config.toml
n_layer = 8
d_model = 320
n_head = 5
d_mlp = 1280
norm = "rmsnorm"
norm_place = "pre"
batch_tokens = [32768, 65536, 98304]
train_tokens = 277100000
Each number is 500 + 50 x the weight over the matrix's rms, rounded and kept within 0 to 999. Layers, rows and columns count from 0. Numbers have three digits each.

# layer 5 attention value, 320x320, rms 0.0727, rows 0-213, columns 64-127
502448465512554423405499453537492568527543607487481505493562510498509588517421468442605481498552544458454497540665554546532453511502485650505417578591514530590489495503428499448554495423501489
443605570449502568554468540376533579502455481508522634458506456523544569488558485541516540443466544634514551448466553407485596558528550622515590454341518388433469406427460434484514521552441476
463451475441446470525406511561478491507525532445395521586483532513533459538506523448521592544554527478565559586377422525511532486483514589471410521524578494593575481505481480489525474480502460
537469559483580551470452534512434578482511448560554479523568576452521456518474627345524516425552504609497456499530519565392525528597533473453493506452568506459428503554589578519518493458500525
483509469494501462559489486521523506517551474439437503429495555560489451480624520498467495507476551415510482588522448449566539502556400489500569504450450500515539506595532497487579484515453457
464578480558367530487515525405469423523456494498445447547484569457373519558429502507553460570526493454412540476491517470549506522464620569531453484406566494526590415618494482495482558496524531
580606570492414490543509432460492450481469477591481495537411504494473406464291437549439377613479467407490492534454525468537526487479584560541475430596498551505600580519512496506530594484511496
450595437544515454504546511471465546463523453574524532516553538422464507489540431495436459513544573546520469476451538584506441555534515349442514491521443554387482509534517499484454543408451478
511516471489510484509484517545489435473486416472505539504520552471484489506509403435462585517486600466458450537468557478548499501348521468525524458511507526443448548534439512597462514477429493
424506452547390636523494536568474430581506485475530557515519453420491497514379544555560527408589450507451436483586418554425590434563534551556433446388470594493500505557395399576503512445508449
449456502465501538402473550593586526598497561440546480432445471528495505492511457437505553510452548501573517394495514482488502471550400499549504430531474486502421489453453427607388514511522539
533518655479508546511553537551426464567521483468501433540407498496437464430515444543416526438524483499472566633535415544462598467458525380490514430432561454556468497487445472453410487439378390
558545593560504383552474561539435510493473576454503448524502531498509459471412439567658473452545526558472562376423460594532507400501445574454489441620408493471291478473461541463491490495435540
469569438462505490423518422407512413557424504456559517414421466413487422534454398499492523539534555463465559436541461557472473482533526387408429393487383545529461481528514491584469488462428535
566488604547430479548498455481480476340509499510412461556496398439559490478505583476455508484444568415440495491367533450487457474572549543505552444521548475588539428535497498554538439596508495
572533483527530605489438514495612389423435483538571496559492484479611449497453459537414537487486493394595559520511427518466625493437507577583440474432554500553432516451617487505588418453562576
428447492538570442506434428499471530515535535423466545475510556526474534534500485487491514574532451577491419546411453545485607462412643456540523481536522471528496488410498468505501531435557498
482475421483514492481514496487411583515552377480498546494534624510526499594501460507540437484470443525540472415509491492413450509516513480534557517457601594472474541492480541435468460446544408
486512545446509546508530578402589560466539484493567441609459468601608470346426602506550472565482464410473493542436551509556509348555523394566516524584564428516605575543462490562493511532505524
487506575496531568473541533485516502543417481515572580520502455409555499586510519489417458405541571429499458489421510480523500499465472545506493513521481548544484447534557507407535550444503538
449497449467529443407525470449456431636593468485424442480547473563405599478520525448479421534456530482562444532453462509559458480420445457445567532511470486496498510476450562560448431552580461
546460497532453550534533480528436481557473475528511611458489408540462466555532324475498475414575563526495426466546469545456405526542472448479526440473594633504441562543456623497520576470409555
411530456425450546452362471482501510602469589433548445496406567541467543532432426499559522492354455574531535548535454503457604525502458664629481535511455528508539569506606432535442509474569518
496587499596420501486505560505519476617421391581579501488504493396536525598515426417568522480472518499447475420478550450433481529636470481446483484485438540463429495450509547440563585456493484
507511493605432421546387515421478433495480530559428564488543479637438523519511438467493538485465557423497494582484477464451387481491561587480459483518531487528534515527453497552516458423522598
455592473507615541491500453504558565434473408528534517517502607546430537510531455355520543445502506539515439489429514429541496567494467502528532473479555469483548495458481551522401431471373512
395529475527540459522453515421519503505524591429502508474589475488525456491437519500575422456520512579530589475498497559443466577492495595437421572518476473403403624464504491537537541542483433
509520555517467513547502514585436541551469541426473409455566519575487569482428467509474449515621475556406564526492542534423530483476595470526504581509584538554394491517480450483388577475438586
520533441552534491437502547554563474486577414536576426536539506532428504502517478566445569503483526506548568455492473537565476513521514548464375459427560513389502518537427508476526497428610534
585493449599539469586457342552566455501536539508578494416556503474534441485569570436446477513510592450515508529466516484482477582464491468605499580405502484578571475538501444473636452586561553
501373502448508492509512460416497660562532509363507467436504424577416552465500536433475468445521514559459520464440546591560551511433470502516532541480479443519396584467518511439426479397530499
488361480497535518462492490483550483446462515502433476572513444608529442463443408385501430515492470579451439449469616601537454447525437471504484561487433448559374622455403581504518454542433511
459465437456486479445559557448538550453467459532488479471451630501579508395461539492567473464526447453423599496530505527451477567547513543525588485470350579476450487483565528415452412407542423
500616640585566509447453543416517500392453560562476542560584626411471524463526389404495591485524492422525454452426508437509613547508460529503515489497530497556525464493519502487467433481500572
509519514605392610508535548507468427494438504525499484423412625496488529535493492560471483492460481449447488437505503552568399419527505488506503532496439569554502417485552534484423450512490597
536514455420507496429485512493410530471558504591433514542444462477500480568536511466565451593612507467474440452482529576445459627507524469496451385584567563565485414468521665486465486471542531
470424576524559433443440593560487540437575522396489484548586506454458453455510531442529450445585470480485506478491432643553465403445463412511569492473441487460431499347460510478414470470401528
421454507510401544516504498518453495603440454469495623438439510525530477432535419502497493471472587538533511595389561535564475454563449424525486592514531540410556461469536639451674591530480473
430557516471505489498549521464570409501418507528568528632558329486570598570495483564476488431597453482487415543559502516505564522487503553471522479438536551544477546520449529410477560493480502
463481532470595459501539487521459563560449493479501550561473543552490525459465497464544479629475422505602429513399603535475470467410465545528511464482432487477578570495455534583487557484423506
465413521463457561546445422550448455481536481538485572490467482512534538508554504459472568410521533601429521560424456471513490432587445345526544605442396440449460428390551485489583482606449396
489529407458390620486523514497466436410522502535560504503446523503530466528554441507598484516573494516472609442409488458536479425574428451512372564553453535556513579479512532517534484606566492
466470463557439448501416506542460496418511442457487577533580445435418478480509452414506570392477521483560492510408481472483493513509429561372629465483524488509421567500462462509507557512500521
522539613473598519475489440557505555560491512432462527632488476522563512522355465498487425482560375416399457468537540545548477467554544560523458509519534508514533491442532544575511470481485556
438513545525456486406520494482462522562499552520517458494428538360486417513456516570619515456489536490438461569498549477479521419477528498556467499522435503633646582531515505480464494460452448
505369630512442445460464528525464475478510524546455515553575354438536568474466469464569521441516600510433560536520520549471594522490466591512525497600535457576361543485449566465476404431532516
569513488569503506514527544426530540448472485549471591583526522528590589419554475503429519439450467566495503500473494421478452495504459539499450547476561448489445498368429532507468467483473536
546436580483534456526456469539462443487497508511491429527427498630458471527454493492466505494501399565442425439515509586579516606543474532507437479433486518524402484567486549478488471367604588
400493552541594506495479546498506572542491521482465554488518524556459557524520405497441491532485544449474510495511478492471442470460462529448524544554466593542529586465547462472539450466442485
500422476487514434495508511423521527416459516524538523541551420525550521560449533526438535489498442476507505467512564522503504553485492616513494419540564482512492536487512549394578473461592584
502479515483505510571474508488539537408566460447447492501578568539483472481526574474511485504468501625523497463420458478472531538473610496626525499397486522514566569509556483540534546499610449
504487468526491512390584482439497535525474528425630475420410439523534401407657471448457471527578533465429563458503555407517505548432502445510557482502535468569601554461546518492429598504443452
471561503551431516570435486552502463543473460522436475466405606494526517520484505567454524492480608514518474631447521384599401421415573435518473607462513564509608370573536513544457501567509579
561487470565612464433449521494581563534523576489512618589471530553480512364547552393570564499495527525420540495561518479440503506357500388553567461480532382533495419536521587592521521559409484
516378449518516486483490497474504496530520498460565431515531589396533363508498408422500356575616527409488503492559576623446430495474467473430513475496558519572465618582513536442526434494391529
582474482596472526434480493511535496510441473645524521576536540531603451558646435568353542471513552530511503511475514563452555493557487533521480451474507532485422502468552559453555505469491454
451485458502621568431477491444461492466483523548434436511420511467489514572544427425556597502496490522500407520436436455546406468488469398537529523460542565489560397540474573424458514503441492
537346399493595486494436571554533531489556430467525482497583517495385525559473564485595532554526508409519448440607386550450489430481542566462394477493594527622481470551433474451573517458579517
541564512588468496469521426522503580538363538538491527542586457412479551512403545489526486458464584448417508507464439435522492526493460557495472547590561456538425461494522540535471534524490429
448537512526446518550519545427535558447403410528440548499426446422474505479520426477580499507417518476461537532462555446439481455545549594548494534522513470499493506530528530451470451535461486
521449597574462464501480489453432631568511462411488612453458381459425465444567388469549598466412500491457469484435486501468456515471475500503615471459485495597449514467503522511495477524523490
406544417454476558371531560584551468534515489500441521542601536479513573583478461540521509456501498467519449445623474505506533481528518417418494554479459529470536421496504508517357457493553534
508503538558517365499461444517430484528543426471528475476509459581440463517502471375523558560526466552544501472416457539543527533510511488558535525547543428383463535427458485492453478472481408
466590520429462503488430530467458540516426627418519504540417501559506421376532478542547443588465526510494608505444579505550561495489509537483540489556484471555521506552524465540486415420457532
553470517506563510481558472432453503485497486623381535550486503513519385449554531588533578568511490495496443461536496575571489446515375484506469512476547463477637486479449562573405403522413487
441510578540468494494447536440447511402487448567465518444489488537490485420516532606450444462604549499445426499537407489519503403502408461436527574474490517532442514506457411445399596608475498
529479504530502479552465527558476596557436483531411476520474462408548389502503527589579504492507465571434496488465485529415567682526532514543571366469503639424499488556542467683495525413526485
487465516444511557461520402488513474507467576525507497484520525374562475430527539501533456490555431543483446633499488516589519564520546491494461567468521562465464468447484485530573462482472551
421513544434429522494546494521400617505469542497452419485577509433497475478447626502481474417458443524547414445618517463566673402503471505519551482471531536581532559465462526436488506497520530
474473567410449521444500509504477509442521496520453505531542435452408506493412460573452518518511530430469516541538508443510552583568416555481454515625557476536524523461422579553426520576543552
544503465471419508492518514474449500524479557605523482450440481569502317526388513439624477438457492501464540470499455426517659617514453491477460472426508581548588544528484570409514517429494544
541458495478480487481565543535446505573402561478459540584474545500590555566481469513478490476466644530542498561587512444538511552494539461535476480494553455492508524484510510524504477452446422
588581423538506514423384457495536503505366590469517481493580532540472532459439502540424455538603484645471500506485509464486437515459545364555484494470549479517469513510639405398531518493570478
499554513482526485480587490533466628439445535543490413490487501494540508486414548584524382456492496548444431514490448401511473536555491652430497495474446655495488565483552470588496586404565476
541514417452515490514605476568496453495529618481509484477465529463432535478441450355494441446567645527394490604494492413539485457470410556448477572465458501495493480458624367465634495467524549
564457517346487441481474422496509479426429539431447409508532602559500395510450405653460430436499494555462511451538426468559569542537514503378508427510575522504538504548471384589508464423531457
471523516457504469527502516566543566511507462540571493566546489554435353456482514398387504529528389538552509454449569451493443452414456389464468504387513454460581508523517478336540486325456461
451525516590508451494520559439496435509466427634475594432376536507541491447453519466480493467501489543485371458479564508567480500507507533606491639459493376572346443443489451489425644720508519
512504492467404574494551491527500438448494538450502471508488575616555501473566540540494506413524591507531576495541485569505587540540414503381419473558446569484455535481362537556511519426579537
441518476493483522518534464483477457566543542338541521511489591331520445413449576487391452473509472464589423483496552450548489436487477546501502528451488529478527569504500550455512422525521492
531534587505470548582504466516507395414579580511507408577540447478554484602505435498472463423462531498561598487588567438489403450512457532445512456470448497557562523585406464481476450443495525
565582586450495544442526388559572497565450502521502537499409529508428485392551444522431525528544509452604525521496583421537426531532485588511559461454490571554464411579403523365471529555559476
483515507466511524626530483575547556362562429607454468480575525473495551460509477530535539537522513554477529466512493524575504536519583542500423481478412552504500588466472502550457605472428450
558433417476538506476491505557607458444597456454480475566606580430482472535670473546550434576489533459434512561491526426552472471522504552445499468528505588421440500506468528475550509481522400
508417518497339441443505464553448548530507554422463546480487540488442591494454507575443600442470454430485423457709539471545581500440478543426577437556480521520459483580488537634574484505687482
411434549401485506506475472491544616463572404478428507464514547562615342448426510511447438458537406535400426541426575498521533566529537523452388529478526461461526521569529558558519424486465474
469451471513467515465461480518557540527437560480410524505490488474562521476590474540637505452439485583387462440485497669506533461538582580438536494448531402516508384521600489595482534543596458
429613444489618450483577546574492409535608417468504498507568541541526302562456596537464508542430475486444524480501475394468554553456418489569543508493528501443489473347421434557614459471539408
521460447449481547546497498458471527599469494389491427508480422439413507493499451453487440459541524534551471408425472502553510525464589567510518451364393572588537601568619460523541457510483565
554415436485460484581515526557528509492505524487516526429522545505483568495560463442452511447474603538493604442497501409496492497484514492475495579533399563539516467507538484471603519473515496
512478527534500581485436536503559559486541676528542468490518502504529478466473470518521396500459464447538526577469569487480467523463471585518502502477495604491527575519478469507531483388486442
507449552553498509431451451459546457530458513595523446557385509539556566512620499561618532632538530493478525523504435589431522536640582607511500464524460478452511499448417516499493525531486540
528502530480426407444514422461559440514551616464515535526526474482504571510451438441510502441494438556573562650489493482451535581548506452421531483564435553566482434428516530525564464591576537
483447534502506448523565358553512457552601455425534477531437474476359511517515473573473497513537544467506500513542420530494494410513582602533521452498588525493448530501564505542480433533492512
467575564480469489527533470499568639562471393509416517459483519459562512444481591531410535413397503445542490513566518520499514547503455550441589481485522529565513499504550518612425418533569411
583567609528475511574483543470450567464548456513409542488488412537556452632522419521549431470486513404501499476497459536516410517528501534548557484410511470572478474447481513470561485545436429
571532470585453432435534536560532424455600428545550578440548403497478568506488579526548618533436452499533574520425529454494468538458457488539502523542528556538509438489513478436510581586542571
580485559516554482478494534525513442503502437507493465442529437484448491515389406501550487564505480523469437489449467560503459527490430454550543425518479534520540462406516424478406522572505542
494463462494522515470493463482472497579519492551534494565422424510477403498539508534437490575579451405522544442548427449549623516488458466571459482461494490441519557482485599551522432490454566
447525531517541524561492484536571486509558493540540540537554439455552574459499464665399439542484448514510554404476522559515520437516584577517583628412496573471443479574483478430439592536469581
476441452506526535586604522591432452581534497493491475396486436435423493526572546426498451520589596563460457513468467495477498557547399580475491486493455451573658499501397566534429527502623530
501496492498571442476446408415496475482599637548497531557530457484588418451541465576558441480642528503429438461518478470511480553485442548534511523517569511415475420423486545539470473478413450
410550529633502575540501521527551513502448450541502476527563461480535420616491500524393513484434421468463502613488408542522516508519562525416491498496510541510480544541510582536550422425459440
489475500386470566491466432544487536465590539497430423443573441456485581455497497525592585566627457550459450540575517525440464471417527462510520557487479561429579473380486466487500372444499465
486458549434522520448593501455458464499536558525405473488468546456542526414507511502378523490521530560550402524543509461508511431483462521478484488551490494563570449506528432508470438503444517
544473459439532435375566417443488433477489546506411510529568499532498524563557459539501567548526465518519436470451494551521531574476549536497493445587540496507510359498548491505479470467537610
561517507496474520508570457554516573474420518505519560480491501434515631467513449475566444467487582423539454483428516458532515501571490572538495540419381496508430540544536340458571551410518452
520425429471530469515559491529460512503472456494505534528524491451460537451505442539560626455462532519448492416565374588494589586526536471434533465531468297489433398480556653563493538593401477
498466539516428558499488491391560519453471582538410554482537484533475571523424372579464456526442582460457415434469375565483485498435493476468497590462505513481524470498503478456516447408503478
509473490528537561522486509543470412455554455546501530425506508515497424534599491558521466449372500534417573415485406497481551462560473582494525585411476489503422536565385494407530573556554514
572452392536555457499474417499458376553505570595524506561402512499450472562504499486554427518574509516476526528522414428473548507616522468559504442504548396449475479605474440409457474408366513
418473517534504523552551521518495542494500467434647506600452500579367407543553445418505492523515477446365477563496415533433459503492505449506477466550500375542440509447445475412492416409426427
417497556502479509462468464441546502526481487460529448619391457417477520577469469492533591610601450476494516656569460425432449523468483506571477537531445468509474596480477458521537472463466470
434564473407441571562504555648468476513571487389449487483510522471449369575501469432444487519491488519567459580577510400531530524466499570482579475564383468550589562515552557529518496467505460
502492547476485568487387469455540498551513532448566434451591554572503527474457473451477445551602457551479614544492487363478557533460502474492485462592502524470500493534434521405558487351391543
474502429510514539388430606383476482606448570399522539474408417505529555527456541468510562477557553511457635454416459480515594435418519448531372509518459561476586491448525512476522457526529544
487460417456608434484505569451599496472445528376503457563516423483517523483453405531385471631580524474469467542408446439543483563548617482523476482471534446473538466488515527523543450502442510
596454547499507515448564416603497523425442441433493376460475513506415612490579523463603501514517530555480436346468517500494491444469573501643451396464423523549553484533472367513484534517519541
522546538502515499449429563410468512503468533448603482541418497500609615518481512558431532519370591489549605471548527492477387533448485512543538397447546474500498548544499480451539465537474479
546501506479655521436515538461466499452458502448545410449543444564482608518449498582498531526565526547430458477458426537524415481416546474574451535478435548508592547403573466504467445428445511
488540452545413569508490442591482485488574516461457438540560598473446456428585529550552595475520495507470504572571484516508470470517416596416554394518512512463521472489511625555579551389525467
498407514485522568523453511484489559458481520476462449446475445543479504508477451522561475452497518446446571381503315568553561474527541441396392588545511318530555446536473664453464452523411495
508515521501514478488441523430487600512434538577523468401490401514440556498489497473563375413582563546419505486473471488536490543509458506480466496536563593419529478555546608455494491503486556
381518547473462577478523610620466503562519557469455524458472534457501546518514518453560604515447411455501445476504445554541549431459470656486590492583501513466491424526542496529505587500502452
488516601520497459474460491444549504506501603553492424524459396506523484572463376458520504493493509532491531591460543408476468601517463483512605443531557513487448542511487474559529555506516426
425458503470575523444509537480468436501488410526482597439618514497507495480467501515541533422505439513465519464450454522538598389500534492464416579490530500509567526564544515482482621474523512
620502523547452489539456484491547479501489466575463505472454420538455539580431467532455511478422569528544592466559409537495572466377446497575485578503524463542457549443502443424415453535487611
507486544564585454414535366459441406411450549421479607519536437467579551431418547589512507456523505493406467518469487569505512510535561539475500476495522476517455511471611368528536532610515551
464571460462507455445498470450508570509530532461577518437486492428502414445506564523562525470598487464468500472577453478504445564609397483536435491417475567474493463463448408472540500473494471
432531483536479570541426547474420551568448562481475413509481406467545595499547585452478612389513541574528495563461527504437513544570474450458519547538524480440519532488511520549502454453486533
487502531500538535516508497468444528498420530510482470447586520460506540502517572528489527419582474499551476499468464493444505619469481435508448441493590498518407539415498551482542432490469495
498422565466539445457560457541507474497484468499500453517488520533421487569506533576529468530506440483499527513508556525514556522437491545547524485516556454538519474516430569482456632485510421
451465493584468558511504541549590496501533444456486542534477504484525487453471487526507454473502456424510539530506463560475494441450431485565538521447451555448459433529510474487533395417482579
504484576602513584505407509478492457527494519447497487445523455476624513522493584526500466453536407493519511479471515510560475508447454408488491496430455564536435474500502511593545477523511446
466460515475517541518485430477530462603545497483506502451462486531510447457515587438488457433495663442506537510527513536596522397596430532510458566512435506426460453499504502497484538580493484
480482510488485492557480571496462507523508452513481491535488552454456528494480472473486537469444501395495547514485504520455487553619549565528505512524514494513552557409510550499480492570551523
424529439412485465482530492422450482552548538524498496457437463499439520558526537367468446531478520464489559542554569404553449433550477529489506566523494438534526487514561481459495452443534470
483578495644446478504474357440416470513511516462435551513500467524490413501476523538514465412493452498479437591529519541513508466543468425536514505472592437463455514452496445493468395545439510
447442565473523506504540563489505463599584556574454453498498460474384419531547563438495468547524509514508521520468561613565534485523482471533532502596556468516524510460467441478513516533565508
511481395541446420526560470510505458481516477463383538523520532506539500405568459500546566527516534495537508479486533531488528569452563502580517525395448504504446497478512451454536524481433613
489509471400432517586547521536507432486532465353506515447558548546529497423559448490480429464431484409517575569487460426543475429467481566452495510440496567527559475520516497493505475536439545
520514530539494448532570457525510501452484525494559478472519548476488452519436443636517512477611514505444458522496477451501440547461476480503491520472419567457499489453470498491408468413486547
493531498418568530502528510437465512504492536478447472491540488462500464453504531561536510471536564537496541489416509469513524562528480411509408527460424564533527573582485397529604488486506472
547506472525450491541457397436509459554552415438543466549503426506479571585525439591535581448515508492542532528573470474491513482536527406469517472522520565449444494481468498463450472492523461
543406481488524535486499470456610501499483471409499523476532383537507590490576443481521440535461537535567595484506512483464499498418508572576544460514549502489501435520457429502470435510448489
615573474523511538478357476479495565537473472514464532475505539537536464539485530431460589419530583491469515532474477566485496412425583491484558503456597542547479443448504565542480535617499568
503420464497562494453499541593549584448501392453518594529551552474546483459550463498525501495525427522475458447532460536464486521574497536412544532587420469508542571472488459533456549419522542
542502465556510498438504507421472448498519535490524507496481456481504456504517434471464463442454530454546481544506550559480432508479452541450510499521530495417595552545518520541479390477449547
489490592439529526468438444487493594568485481517485550464501380493539513562400503528585457489463511503516458515521511548445543524533506460468534469507496476421523440415440547493585416572492480
484489508501482520499489384429572531543521483481492526494485458394408478482471483541553446512446481388491511495495525515548461518539484546556536504419429467462397453455459453557552530475531546
488560463487513466475449508512538527589511481529536416441461568447491500413590473536584578561554609535638583502504472509456489599571503426449538479514443527518497518478526492508498587475535501
540558497488541612448464543473554467500527493553492390499439460536417527446550484521538438551513555450470476563500487457526485529407467506493489527432579454494536502578533590464486495476509450
499474501558478498535537526445499611509515514473475473489554550556512450528588450487497522396522534469536557466529463450497594548467523418596415439428470491534513484517587444538446526496472473
555435472499462520535423490524531472474532476529554500460503494480378540466464450489502528559477521478429466496499443543531521462542476488450483512485536501491508505491497535533447516534470538
574472422523492495517568465613485503522503487480515538465580563489390476469535509512522504474487470494466529527506498576555541516438563536439559400423505529461569475502487507499486510516459564
613520492529575562521534490434471570467490498455493459444497487534510470477489449488556411500561497542416467487506495512500430447533495437523487508429493505515414526445470504451448494441462515
476454524440536528425469481389552511506614522579623553491535532488487489535469493473505526482531519541546518513506496526500511526523504494415487524479478420517506607461440453490461539515512554
512506404389499490451449465460545485426533544493496543503545560528421510463471488441542474609509531561475563456493504470493544551476492560483462549462513551466476422423476475482519477499546608
580492510520505524514525476420534527453438441564499414499416427510504429422485508483540468520466474496514509550447408585492509506478474388498553487429388528468439523490526458518532512446567493
511511492524445472497556606493496457501473470602512492491493531478418568474525528472484472510509501558585574524460557435506530504525494616501422567538534576487593473526550569500600473580487510
489447580460570508503512437520520508409576404444526500514533645485363544561618474439519500543468480491567486492556490496563512465490507517497506404479513479566507557533462450449446509626537491
502495491539538460492520525458503541447452483533497588430617599508563530413511545607421478429589429412511544526487399500433486520398481449537507453431475545473470517515483461491546459435397548
462428473456561520423497522451589512473474518458519536468534501500407529627496514490458535478593532519493534494444452568455475492534589381587453481481481530586545593408494500514496478562499528
456454425473480480573553499510465522508544467490510458461501579500453546522499476535475445501531538487458526469547460473594497500508417505541424501397492530416468549512488494547435473510460556
527470432475566513529478475459500572436504487468482424597603571516442491406471484504541475600526511604508582530539453474439542559482568455564487502474555528565487575408505524480479536491554487
526473539359478560475516536553518461472529480470559493583435507491440493525444435513532445577465585538518480520508554528642487394567475515454481456580551463487511469524492518459493448501583479
424346533524577486406575530485497461586593496553555529469476461484531495579506564520554461571423489432522535513477550586550537471530520515495514513511545421503549476482530462516549494552493491
482510497497654474457449508494501539506520542539468507520443531477548547443512525552450484557494517468479495486517574424520447493554587472534516515361546581473462638512515496526529577559467522
532532516478456505470493549504408597489471520492579562513525517505569407450378530488492486473544520536607462486525525556447511517536532558519437480460465541499568550424464547587469588486594457
502450560437518468484571570455495576501458531436563467496549510488541507428557508463421434467532458485498461523565425467466565501498433439587463461496423544543470553553389535457485501482499502
524444502545523509494499531437436656514458516523507522469601525461580497412549519554495492406542496421516581497518517532417556558415522475588526416428499584440535554521416478534479572475429566
574587518454559531527482465479447520488469502466492465461514479502493530529486504501495533403600545498477462447490442505362474595554522501483503534505464582486431545452539564442563435439441458
439523503453392528464438539363518400467581500441505451515464469532440555567438523547448455506499476535486460619450542509474470451529503465553520537543498512559603465510550516456411429475510449
512414553502588506450480487522445432541451561504481507494532447492459470587502553453582453473468513523529520533559532510451544525458508564456527540484532505519538430530519529481476495469476463
444546574457377556552486506473368547454527517404533494504498539539516419465489473559509460544526536495478410546552532545559472457489445487581469481485521559444452475472512470541446415478606458
524472505473467532420505477575543497594443556433492500512444599528466581503593412527593468372453529540530455550531458543448526480542591627470539417527575477450558534539457518537393430392486505
466482520424495534468550514482449485483514402416523458567494528455464454525393507415536453538383486514501509580516507481521493469541565521551449449484468463542545526502455469475487491563594416
514480530421511577443565563527472457504530486449563487479492567457530564414482527487511583451511474449582459423542525501538453443471569572450487490482408559502514546591515581423514409496515535
494412461571515475479447500509420466484531491473446489504514473571465475610498501519470459513469521505581569534485612478597469463468452509531569541444514455435508470457578524523498462510498518
550481498524470519515444501500471479522480495493460442438458396488412542530492490479527466508544496514504546478515472467494502473441492580438529499539554463543511442516608424535446499551566488
508609502630457501589531558583514524495434510591466579409528475548500520542528483495433537503501481367494485438483455482497516483408435501507495544510504541533581366452562475472461462493364529
473493546466459401481544596374591473489646460501486518443488537473548487562506430551532513479491484528477543573526604511483375463418449488536523536533451461424519462481533429477470462464561526
497483463458473476484433472508474501499489476501484528539389494519494489457501488450559495499500444496441455533503447405525591504564563487491517473513541484544503532506532512506554515550580457
420570561486462485460469396518541473565614484514468513451483471461586552591491381506501509461453540558497490534535413486509559503586488487389563438472554465546506522555480507513556427462519526
575419454415502530469516507535535519448501468471518477532547587498478510507412483483584438576461468489516521494435520543495452430517532512518483500492528487486493482605439486512493631526513507
504460541557578550459413500471495424550463520531447461518405506533489435524492462443536455460455533541455483440434403579455499534556514550533486448471499430531461410468537540512602540528526503
484517555449448428535526428477490511484463457490457513507515509515563443546443528521393482525499419502524451530513571446420558524474558450506463548531498413529527480488478476487592508462630443
499470487517545535501463484492556455536487406497501450464488516499462465551532449488539483478486535477490513482484483498568510455581510498462568449516534497479451528521503482473460542502526516
531497486530563594497480472416476484460540518537447487431510490527555546481505495502580476492448542552536597480464452517381504608537480506518480533457483566483485511461471476523527525458580466
537491491502509495441471497566518589469510454527546475471532505416445524439527506519410485466449539464534549477524429574544564482495570435501532534516460525538490551479444475417495521508500620
510547567509412584501512467560556465525490494519512465543492470559413525524448497468549546586376489457520494464506460531559519463446451565462538480575538530490496430475495543486465469508509511
549476505445519502448515480529529549593493483486572609528509517375488654491492511507502513403504457458473498488527515516467501534434597555452463482565519497579409550460481549376549509560468484
438629516452436573508464486595542533441495527511512479522406505527580466433468481472515444577507472521519639499480485533563484492505530580534493509457538558480482428481518490492592499472535522
502409573568422575513530612425473507508485412560476557441558469508493457515537425500494540364465412510541473587568514449546506483429559509504528524471453486530597500599529467497530542488509552
559550466490480444515506529445499427546506436537540471443512528518432494623461480547442504496487495507586557465396455457510422467594562396511480615495447519501573440524525426561493593452478460
446549558533469542602493487515599429511437468501480422550491475544561486593454520459458506496433493514465483496509541500552449487510643531479459494490536476470522486556489458503440497465506492
552525570482376464477453521615381459551468510506510434528459490488511517430464469525497530517520514561465526396515510467423458416466458512522504518426413484440436488497516475440495404526534516
440525458578545490478427494534505496488476462516513467537465586441522481469492560462558442549547402524504535548466591496557536595500472511546405515488598536501526480444489473481443446503541534
458499535513497495552545474416536457449528489436534561465498490484553487507548486490435478381484459442536482439497565429548521536445496509484495536469476486582513450545486470491419459479474495
497471543474529466502517579446539604567582519489538601466471500543451510433561526517570550513531522435577439523508512531472593516503482420516434482466414458485491473422548465575514489491429495
540509476477517510426494596469579484419578588485594469514439538473562543382600422435526518605521553615551508557498555576470549473542470506444494413509417506485465407476499545465535453438406524
556431508533453482512538522427492531443429461532435502490565467466399511571508500506463468386514469481499511483478457509520514560478508535429557480471500503552430483511573545601425489466533495
458513456478407512525422497508498571544510556500484427500422455447544597497518515518606470512496524500524536455467446470458543460495441583373523464548452475493548411489500503485453567513555395
582546445545531480508572456630479505574481511469566477539501653558463541441601416515467474529488567475478524535436444473460529446512465505539452516614503469489446455476501551479464570585481503
584507477472520408514504465434457602505484611513500502591449503507532458471538523476528459486515638575485530515529547492457496523437490441527407514556446471486414529514445527502487532486507455
521494541474526592541505585468440515473502503449510552561455506514521475469562410518470532461482531630567517463514461467466537493445489499523516448481497443532511540533517493491616432479491508
500533502385516515427496568576566572458416493515508453511428429425526519463379530522552476566472529527558432514510498532509467502498600486498574490499477456480418532418484492478530453517537505
471481507428535430480450575601502535537441490438567524509478540482499453432504524417535450485493516495415484494462530524476477551407430481492511465516485456575476555535432470489491415479460522
447494487482465538510455523491560493467457533471548497503480509465525600528558588522530584518477459454455566517461504518508465498515488399501563469497540458472504487486520493537519450519495463
479414521513490558564550539471452448459463468550391534468536508542537514419558508601522475368597449475521522570488465543504391577498506531487543595517396550518491568540469574527574412400437465
490483488535524543402539554500504515519399582464552470527585563524507549474461571511625440583554513522528515501563531501433512461508484510509503560473516417521512550401470555469483564558467511
540474488540479514434542520565494485493395511518483481482452458453590506487441458483529506554486572577463512436580478485417479474555463479465540461501525542427473440506489594537524517586451454
620533560477578515577461538485592617415528504382479526507467456516474542400431477502509488493453435482431526488448506511478522423437475495419546425481504486522450525567485510536454470437449501
527559537515417503480450446411510407518504518468467482530488490532550518465478537534427527496514551529473567519498499539570453601527456518563403529495459522473465494472615512457564481558553456